{"hidden_act": "swiglu", "norm_eps": 1e-05, "qk_norm": true, "init": "normal", "beta2": 0.98, "lr_head": 0.00741, "doc_mask": false, "z_loss": 1e-05, "train_tokens": 122400000}
Each number is 50 + 12 x the weight over its row's rms, rounded and kept within 0 to 99. Layers, rows and columns count from 0. The size before them is the row's rms in percent of the matrix's.

# layer 7 MLP up, 256x128, rms 0.428, rows 60-76, columns 0-63
098:60 48 56 38 43 41 20 53 45 41 33 47 62 59 38 40 64 57 31 58 65 48 51 51 52 69 45 43 62 61 70 55 40 54 43 56 46 53 41 53 37 45 68 44 31 45 43 67 46 36 53 46 41 58 47 60 38 65 56 32 57 40 50 54
108:68 39 58 37 74 55 60 48 50 32 52 28 39 62 37 53 44 59 57 43 60 64 38 41 57 62 55 30 65 49 49 29 46 42 67 46 68 56 57 49 59 45 44 40 35 62 53 47 34 52 46 51 48 24 38 55 31 64 69 39 55 53 55 38
102:43 50 58 41 48 60 54 48 28 52 41 62 53 49 41 68 77 48 57 63 46 57 54 58 47 43 68 62 50 61 71 44 49 36 46 69 33 56 36 22 47 46 72 45 49 52 52 50 44 45 47 42 62 47 54 36 50 44 52 22 53 55 53 45
097:47 54 57 70 59 47 38 76 56 39 53 54 58 61 42 68 48 60 39 75 55 59 26 63 61 33 53 66 32 66 77 59 55 60 50 39 44 47 45 54 48 40 55 56 44 24 26 69 41 58 39 58 47 62 30 33 49 57 56 57 54 54 32 44
098:45 62 47 40 59 56 24 50 56 54 55 48 43 54 64 60 48 73 76 43 46 57 29 52 41 67 43 59 72 51 38 35 54 58 43 79 52 55 47 58 52 64 52 59 55 69 70 57 38 49 65 49 33 60 62 62 54 53 48 57 32 57 55 52
092:48 43 54 35 63 38 45 50 50 37 58 73 41 72 64 45 65 40 51 59 61 46 61 72 35 44 53 38 65 75 29 51 59 63 40 56 56 50 68 56 41 45 50 45 37 51 57 29 41 24 37 27 46 47 35 56 54 37 56 19 36 51 71 50
106:41 30 46 45 62 33 49 52 33 50 51 54 55 56 41 51 37 63 70 56 62 52 62 40 43 36 28 26 19 40 38 69 49 62 38 62 41 58 63 41 47 37 37 44 72 48 69 65 46 34 51 59 52 43 43 56 44 56 35 41 42 41 45 62
093:38 55 40 44 49 48 61 56 72 68 52 42 45 60 42 28 35 67 55 50 34 54 62 48 25 47 61 52 30 46 30 29 38 52 44 52 39 55 43 50 36 50 73 39 51 53 68 52 63 54 58 37 49 59 56 62 59 45 46 57 78 59 42 63
103:23 61 46 52 25 48 74 45 38 49 39 50 52 59 41 47 48 46 53 42 67 29 41 55 46 52 58 48 66 47 53 63 42 47 33 46 48 47 57 69 54 49 45 61 37 34 38 44 55 82 48 56 68 40 67 51 60 44 61 20 45 57 79 38
106:47 31 40 59 63 65 47 33 42 43 40 59 23 36 44 53 28 63 71 49 75 70 32 45 51 39 28 31 75 46 63 61 33 33 42 50 44 60 58 55 44 46 46 66 51 62 43 46 54 33 50 71 30 57 48 41 52 45 51 52 38 62 36 57
091:29 48 66 41 45 45 52 31 37 65 40 43 67 67 49 69 66 66 24 49 46 57 48 43 46 64 51 52 47 61 57 48 46 48 48 61 50 67 49 64 57 57 53 25 44 52 47 69 66 35 52 56 55 55 63 43 61 30 58 24 47 43 44 64
103:50 41 66 38 56 49 57 47 30 68 34 53 59 43 61 68 53 72 52 69 64 61 21 56 43 24 65 41 43 59 42 42 52 40 51 39 65 48 48 67 50 33 55 61 54 40 37 50 33 55 49 50 37 44 58 41 65 41 72 62 57 49 44 51
093:49 71 50 37 67 33 46 69 47 50 47 33 49 36 70 74 52 33 79 52 39 43 54 51 40 71 63 47 49 28 40 41 43 67 63 44 52 41 51 36 35 57 58 51 51 51 38 46 80 37 71 28 63 53 40 42 59 51 24 27 29 45 46 55
097:59 47 50 75 33 58 59 56 60 53 69 54 42 65 57 64 54 54 73 35 42 40 53 41 57 63 70 67 58 44 52 53 38 36 67 43 66 54 60 35 46 53 70 38 51 53 51 43 54 64 20 59 48 56 39 28 52 55 63 55 82 59 43 53
100:50 28 49 33 37 79 53 46 34 49 34 46 73 44 42 22 44 59 56 33 19 57 35 65 43 70 65 61 39 55 70 50 57 55 52 53 37 43 59 50 50 52 41 59 51 53 41 38 39 51 49 55 55 64 59 55 54 51 34 36 58 62 61 56
096:59 60 48 47 49 45 48 34 49 70 50 38 36 45 40 35 57 55 43 61 59 71 67 56 72 64 37 33 42 56 63 42 44 52 37 54 32 67 52 51 52 61 50 76 51 48 54 24 60 49 49 51 35 40 41 43 51 51 39 48 34 35 46 44
096:39 27 38 56 45 47 39 54 74 44 57 65 35 44 43 61 61 39 59 32 38 40 31 44 66 60 66 46 26 55 56 51 64 42 32 54 52 50 57 37 33 43 49 54 53 27 40 54 42 49 51 39 28 50 46 44 60 60 37 35 51 42 49 87
# layer 7 MLP down (transposed), 256x128, rms 0.407, rows 60-76, columns 0-63
096:41 61 46 69 48 52 53 28 71 66 53 41 55 52 66 68 65 42 55 50 61 43 36 48 30 49 35 74 37 44 45 65 41 40 38 50 48 40 36 54 45 50 65 43 66 34 56 48 42 58 35 55 41 48 42 64 76 22 44 49 29 41 54 50
104:58 50 49 62 56 49 64 65 42 39 45 41 45 47 57 38 40 33 77 44 67 54 72 53 37 64 62 36 72 56 50 38 62 29 42 61 20 46 76 41 58 45 40 45 25 42 20 44 52 51 56 47 37 38 59 60 44 65 58 56 69 45 59 39
102:43 55 48 49 52 54 53 32 55 41 57 66 63 54 55 61 56 60 64 46 10 40 48 48 65 49 54 54 38 49 40 22 61 49 50 36 67 22 53 62 67 56 61 48 72 53 60 31 58 29 69 46 44 23 63 57 53 73 42 64 32 47 50 61
103:43 35 37 45 37 43 74 64 37 37 48 39 70 60 39 61 59 48 57 40 49 30 70 50 48 52 47 67 62 52 61 50 36 50 48 46 48 46 51 41 60 52 58 41 50 47 32 61 77 33 35 46 53 47 53 37 67 40 45 41 59 55 48 51
093:31 41 32 55 26 70 60 60 45 54 60 49 61 42 36 67 39 41 60 55 55 39 56 46 32 41 38 35 58 55 27 33 43 50 43 53 42 71 61 56 68 33 58 55 35 38 38 44 49 70 55 56 26 50 57 51 41 78 37 62 54 38 40 52
093:64 42 27 40 65 49 56 41 42 54 65 52 51 45 49 37 36 59 71 63 53 66 51 53 48 59 39 53 53 46 68 53 40 69 35 31 42 61 45 49 60 50 62 50 42 64 51 43 63 48 71 60 38 41 41 44 60 45 29 46 41 63 45 49
100:63 56 44 61 60 44 41 50 44 46 50 52 64 67 52 54 62 49 71 37 27 29 73 49 69 58 34 35 50 68 46 45 64 30 62 48 31 59 70 79 57 44 62 50 50 41 46 75 61 33 65 53 49 57 42 50 58 42 45 58 55 70 54 34
099:47 45 31 61 52 34 64 49 44 56 55 52 60 31 59 49 55 71 58 57 44 58 39 57 54 39 70 40 37 53 48 48 53 37 59 60 53 74 64 62 46 41 45 49 41 43 63 20 35 45 48 34 58 48 41 59 59 54 55 34 74 41 31 74
101:37 41 40 57 33 42 56 62 47 54 44 60 42 39 52 47 52 55 21 33 57 46 39 44 49 56 35 33 43 43 46 47 50 48 52 52 71 32 53 55 64 47 61 61 45 35 64 54 55 60 38 19 21 42 34 46 53 64 62 55 62 63 73 47
106:47 37 27 39 68 51 43 54 28 43 46 36 64 43 50 40 60 37 62 61 52 49 40 45 65 20 35 45 45 40 49 65 53 47 60 39 54 66 64 47 37 64 45 54 78 61 38 40 66 67 56 60 57 54 52 64 39 70 57 43 45 65 45 68
097:63 40 38 58 63 42 46 39 52 55 59 53 63 36 43 60 38 74 46 44 42 20 46 31 63 39 39 47 43 72 58 68 62 56 62 38 52 44 52 25 52 71 56 46 51 30 60 39 42 37 50 73 36 39 45 41 46 67 55 48 42 55 62 53
100:58 34 53 62 54 45 59 42 33 50 36 42 39 56 53 54 57 76 48 81 74 33 55 57 51 31 57 39 46 65 40 47 37 36 35 38 52 25 41 53 63 51 38 69 47 58 31 31 43 52 57 44 42 30 66 53 54 42 42 40 68 46 32 24
100:66 63 53 21 69 50 63 42 44 36 48 52 52 36 58 59 63 53 62 35 71 48 45 57 36 57 53 54 28 21 47 36 63 83 52 45 45 51 61 53 52 42 68 49 45 55 59 34 60 39 50 47 45 50 42 43 49 70 38 55 59 36 48 46
090:51 59 47 34 31 50 38 69 42 35 59 53 58 42 41 55 66 49 53 62 44 51 60 57 64 35 48 11 59 70 27 47 50 52 43 52 40 55 43 71 31 59 22 70 49 53 41 58 43 42 37 43 62 65 50 53 37 66 50 58 56 46 49 58
107:57 42 38 61 63 51 45 42 45 43 81 20 76 65 38 26 35 48 46 48 69 38 72 60 58 42 66 42 26 39 25 45 53 48 55 51 47 52 65 34 56 58 27 75 67 30 77 41 39 51 33 60 60 54 43 42 60 29 47 45 46 47 66 56
097:39 40 40 64 39 46 43 46 71 44 59 61 40 51 62 63 30 60 61 66 61 62 54 40 76 54 48 55 55 36 70 75 37 64 30 51 40 58 40 40 35 61 26 47 37 43 53 43 49 52 47 57 38 55 48 53 35 49 47 27 57 28 47 51
098:45 39 38 63 44 31 24 46 59 57 38 64 45 25 67 50 47 52 54 25 51 57 55 49 37 31 54 33 43 41 37 52 37 26 55 71 56 48 43 35 54 58 39 60 64 46 55 55 68 59 51 52 60 57 50 38 55 61 61 51 47 50 43 74
# layer 7 MLP gate, 256x128, rms 0.401, rows 61-77, columns 0-63
106:72 43 57 58 57 71 73 58 63 39 67 21 55 47 31 63 45 34 47 46 53 49 58 38 54 50 64 45 59 53 56 49 71 52 35 59 39 42 48 32 41 48 40 62 43 31 43 72 22 68 55 70 46 44 44 49 56 35 48 35 31 57 46 41
098:47 37 61 60 70 39 58 44 39 30 64 48 38 73 53 59 38 51 40 33 60 50 54 65 54 61 44 61 45 26 49 50 61 49 41 48 53 56 63 74 42 67 51 41 58 42 46 32 52 52 86 52 55 54 44 40 58 49 30 48 52 38 52 46
094:58 36 36 44 40 61 53 35 36 51 45 45 35 43 47 51 57 34 43 30 51 40 65 34 37 44 55 59 78 34 53 61 50 38 49 50 57 56 63 43 58 41 39 65 49 80 45 51 54 52 55 55 46 32 67 47 74 56 47 44 35 52 59 58
092:54 63 37 71 74 43 46 59 56 56 62 51 47 28 60 63 52 55 51 57 37 50 49 49 69 47 39 50 44 24 55 74 55 48 64 33 30 34 45 55 90 51 50 65 42 66 48 60 52 43 57 61 64 45 59 44 52 62 28 60 42 45 43 53
098:44 51 69 45 51 46 54 57 32 28 35 66 57 61 48 61 48 63 52 38 58 55 67 60 47 53 71 50 34 53 39 39 76 46 41 65 55 38 61 55 50 53 49 53 51 62 41 52 47 27 54 31 24 55 47 62 63 40 69 59 64 52 45 49
100:30 46 61 43 31 38 46 53 52 60 39 54 52 52 54 44 60 38 42 59 70 61 54 51 50 52 40 59 47 34 45 63 41 65 41 75 51 58 53 36 51 65 50 55 64 84 41 45 45 38 48 37 52 39 52 41 43 44 19 47 47 39 44 57
100:45 46 33 51 50 70 43 33 73 59 50 59 71 35 51 29 48 57 44 51 43 51 67 36 39 48 60 35 42 49 48 53 69 47 44 73 39 61 52 45 71 60 64 65 71 66 59 39 44 39 45 30 63 49 43 61 43 49 44 38 50 66 49 57
103:45 53 59 51 41 47 65 34 38 47 46 38 48 39 59 50 40 52 48 59 62 36 60 46 58 47 74 63 53 42 67 61 33 69 53 38 49 47 47 57 36 68 59 35 43 41 43 64 49 68 56 87 62 60 57 30 53 61 66 28 48 81 52 64
105:42 34 42 39 42 44 43 71 53 60 42 60 46 37 33 55 39 32 40 73 43 39 54 26 49 57 28 34 53 57 54 67 31 54 53 52 62 42 53 41 44 52 42 64 36 61 56 55 63 61 66 61 36 52 45 30 41 34 57 43 59 40 40 47
103:44 49 39 60 53 41 48 58 30 68 70 31 67 67 52 62 54 54 36 44 55 40 45 58 24 59 41 46 58 54 49 65 27 48 66 40 42 36 31 62 37 44 56 29 49 43 55 56 56 39 58 71 49 51 60 40 65 41 48 44 51 43 57 47
103:41 60 50 50 55 59 52 53 47 31 57 62 61 34 61 29 56 31 47 43 82 37 47 52 42 58 61 41 63 53 58 33 65 50 51 70 42 51 66 35 64 57 52 57 39 58 48 57 47 64 61 44 48 73 52 44 50 60 49 65 55 55 36 87
093:24 69 53 60 38 49 58 54 62 46 38 29 41 56 58 54 51 56 34 73 24 49 63 56 48 47 75 37 38 68 46 44 60 74 40 60 52 69 46 45 52 72 56 67 52 59 48 39 40 37 50 55 36 40 47 58 45 54 51 36 66 65 25 51
095:66 46 30 44 38 44 36 64 46 48 75 57 59 64 55 42 39 52 48 46 55 36 31 31 51 35 54 49 59 33 47 40 29 46 68 55 35 55 51 39 57 42 40 30 48 51 78 61 77 42 41 38 48 67 45 61 61 51 53 61 72 51 66 51
103:44 52 54 41 67 57 49 51 53 66 61 49 58 54 76 48 37 56 64 45 49 53 63 49 55 45 69 32 56 40 18 42 46 37 43 35 71 68 44 43 44 39 43 45 39 49 83 27 34 60 64 63 48 31 49 73 29 59 49 38 57 41 56 67
097:50 51 54 46 46 38 67 26 57 46 40 41 57 43 67 50 34 53 31 30 44 10 63 20 48 44 49 54 47 50 74 43 74 31 61 72 42 59 54 47 58 50 58 42 61 45 58 56 54 55 51 44 60 45 67 45 73 35 54 48 59 70 70 36
095:50 60 51 61 50 55 35 40 41 55 36 51 53 49 40 42 38 55 66 53 47 53 31 66 46 38 42 51 56 41 41 43 58 53 58 66 63 65 44 33 50 65 48 50 31 17 52 61 52 43 69 55 59 28 27 45 37 38 73 24 80 56 61 49
091:60 36 63 47 33 71 43 53 44 33 49 51 51 65 43 50 37 45 57 43 52 38 48 43 41 48 71 35 30 35 50 44 57 66 57 77 53 53 54 36 55 64 40 64 68 39 66 59 61 30 57 42 57 48 39 80 52 51 49 47 65 60 61 41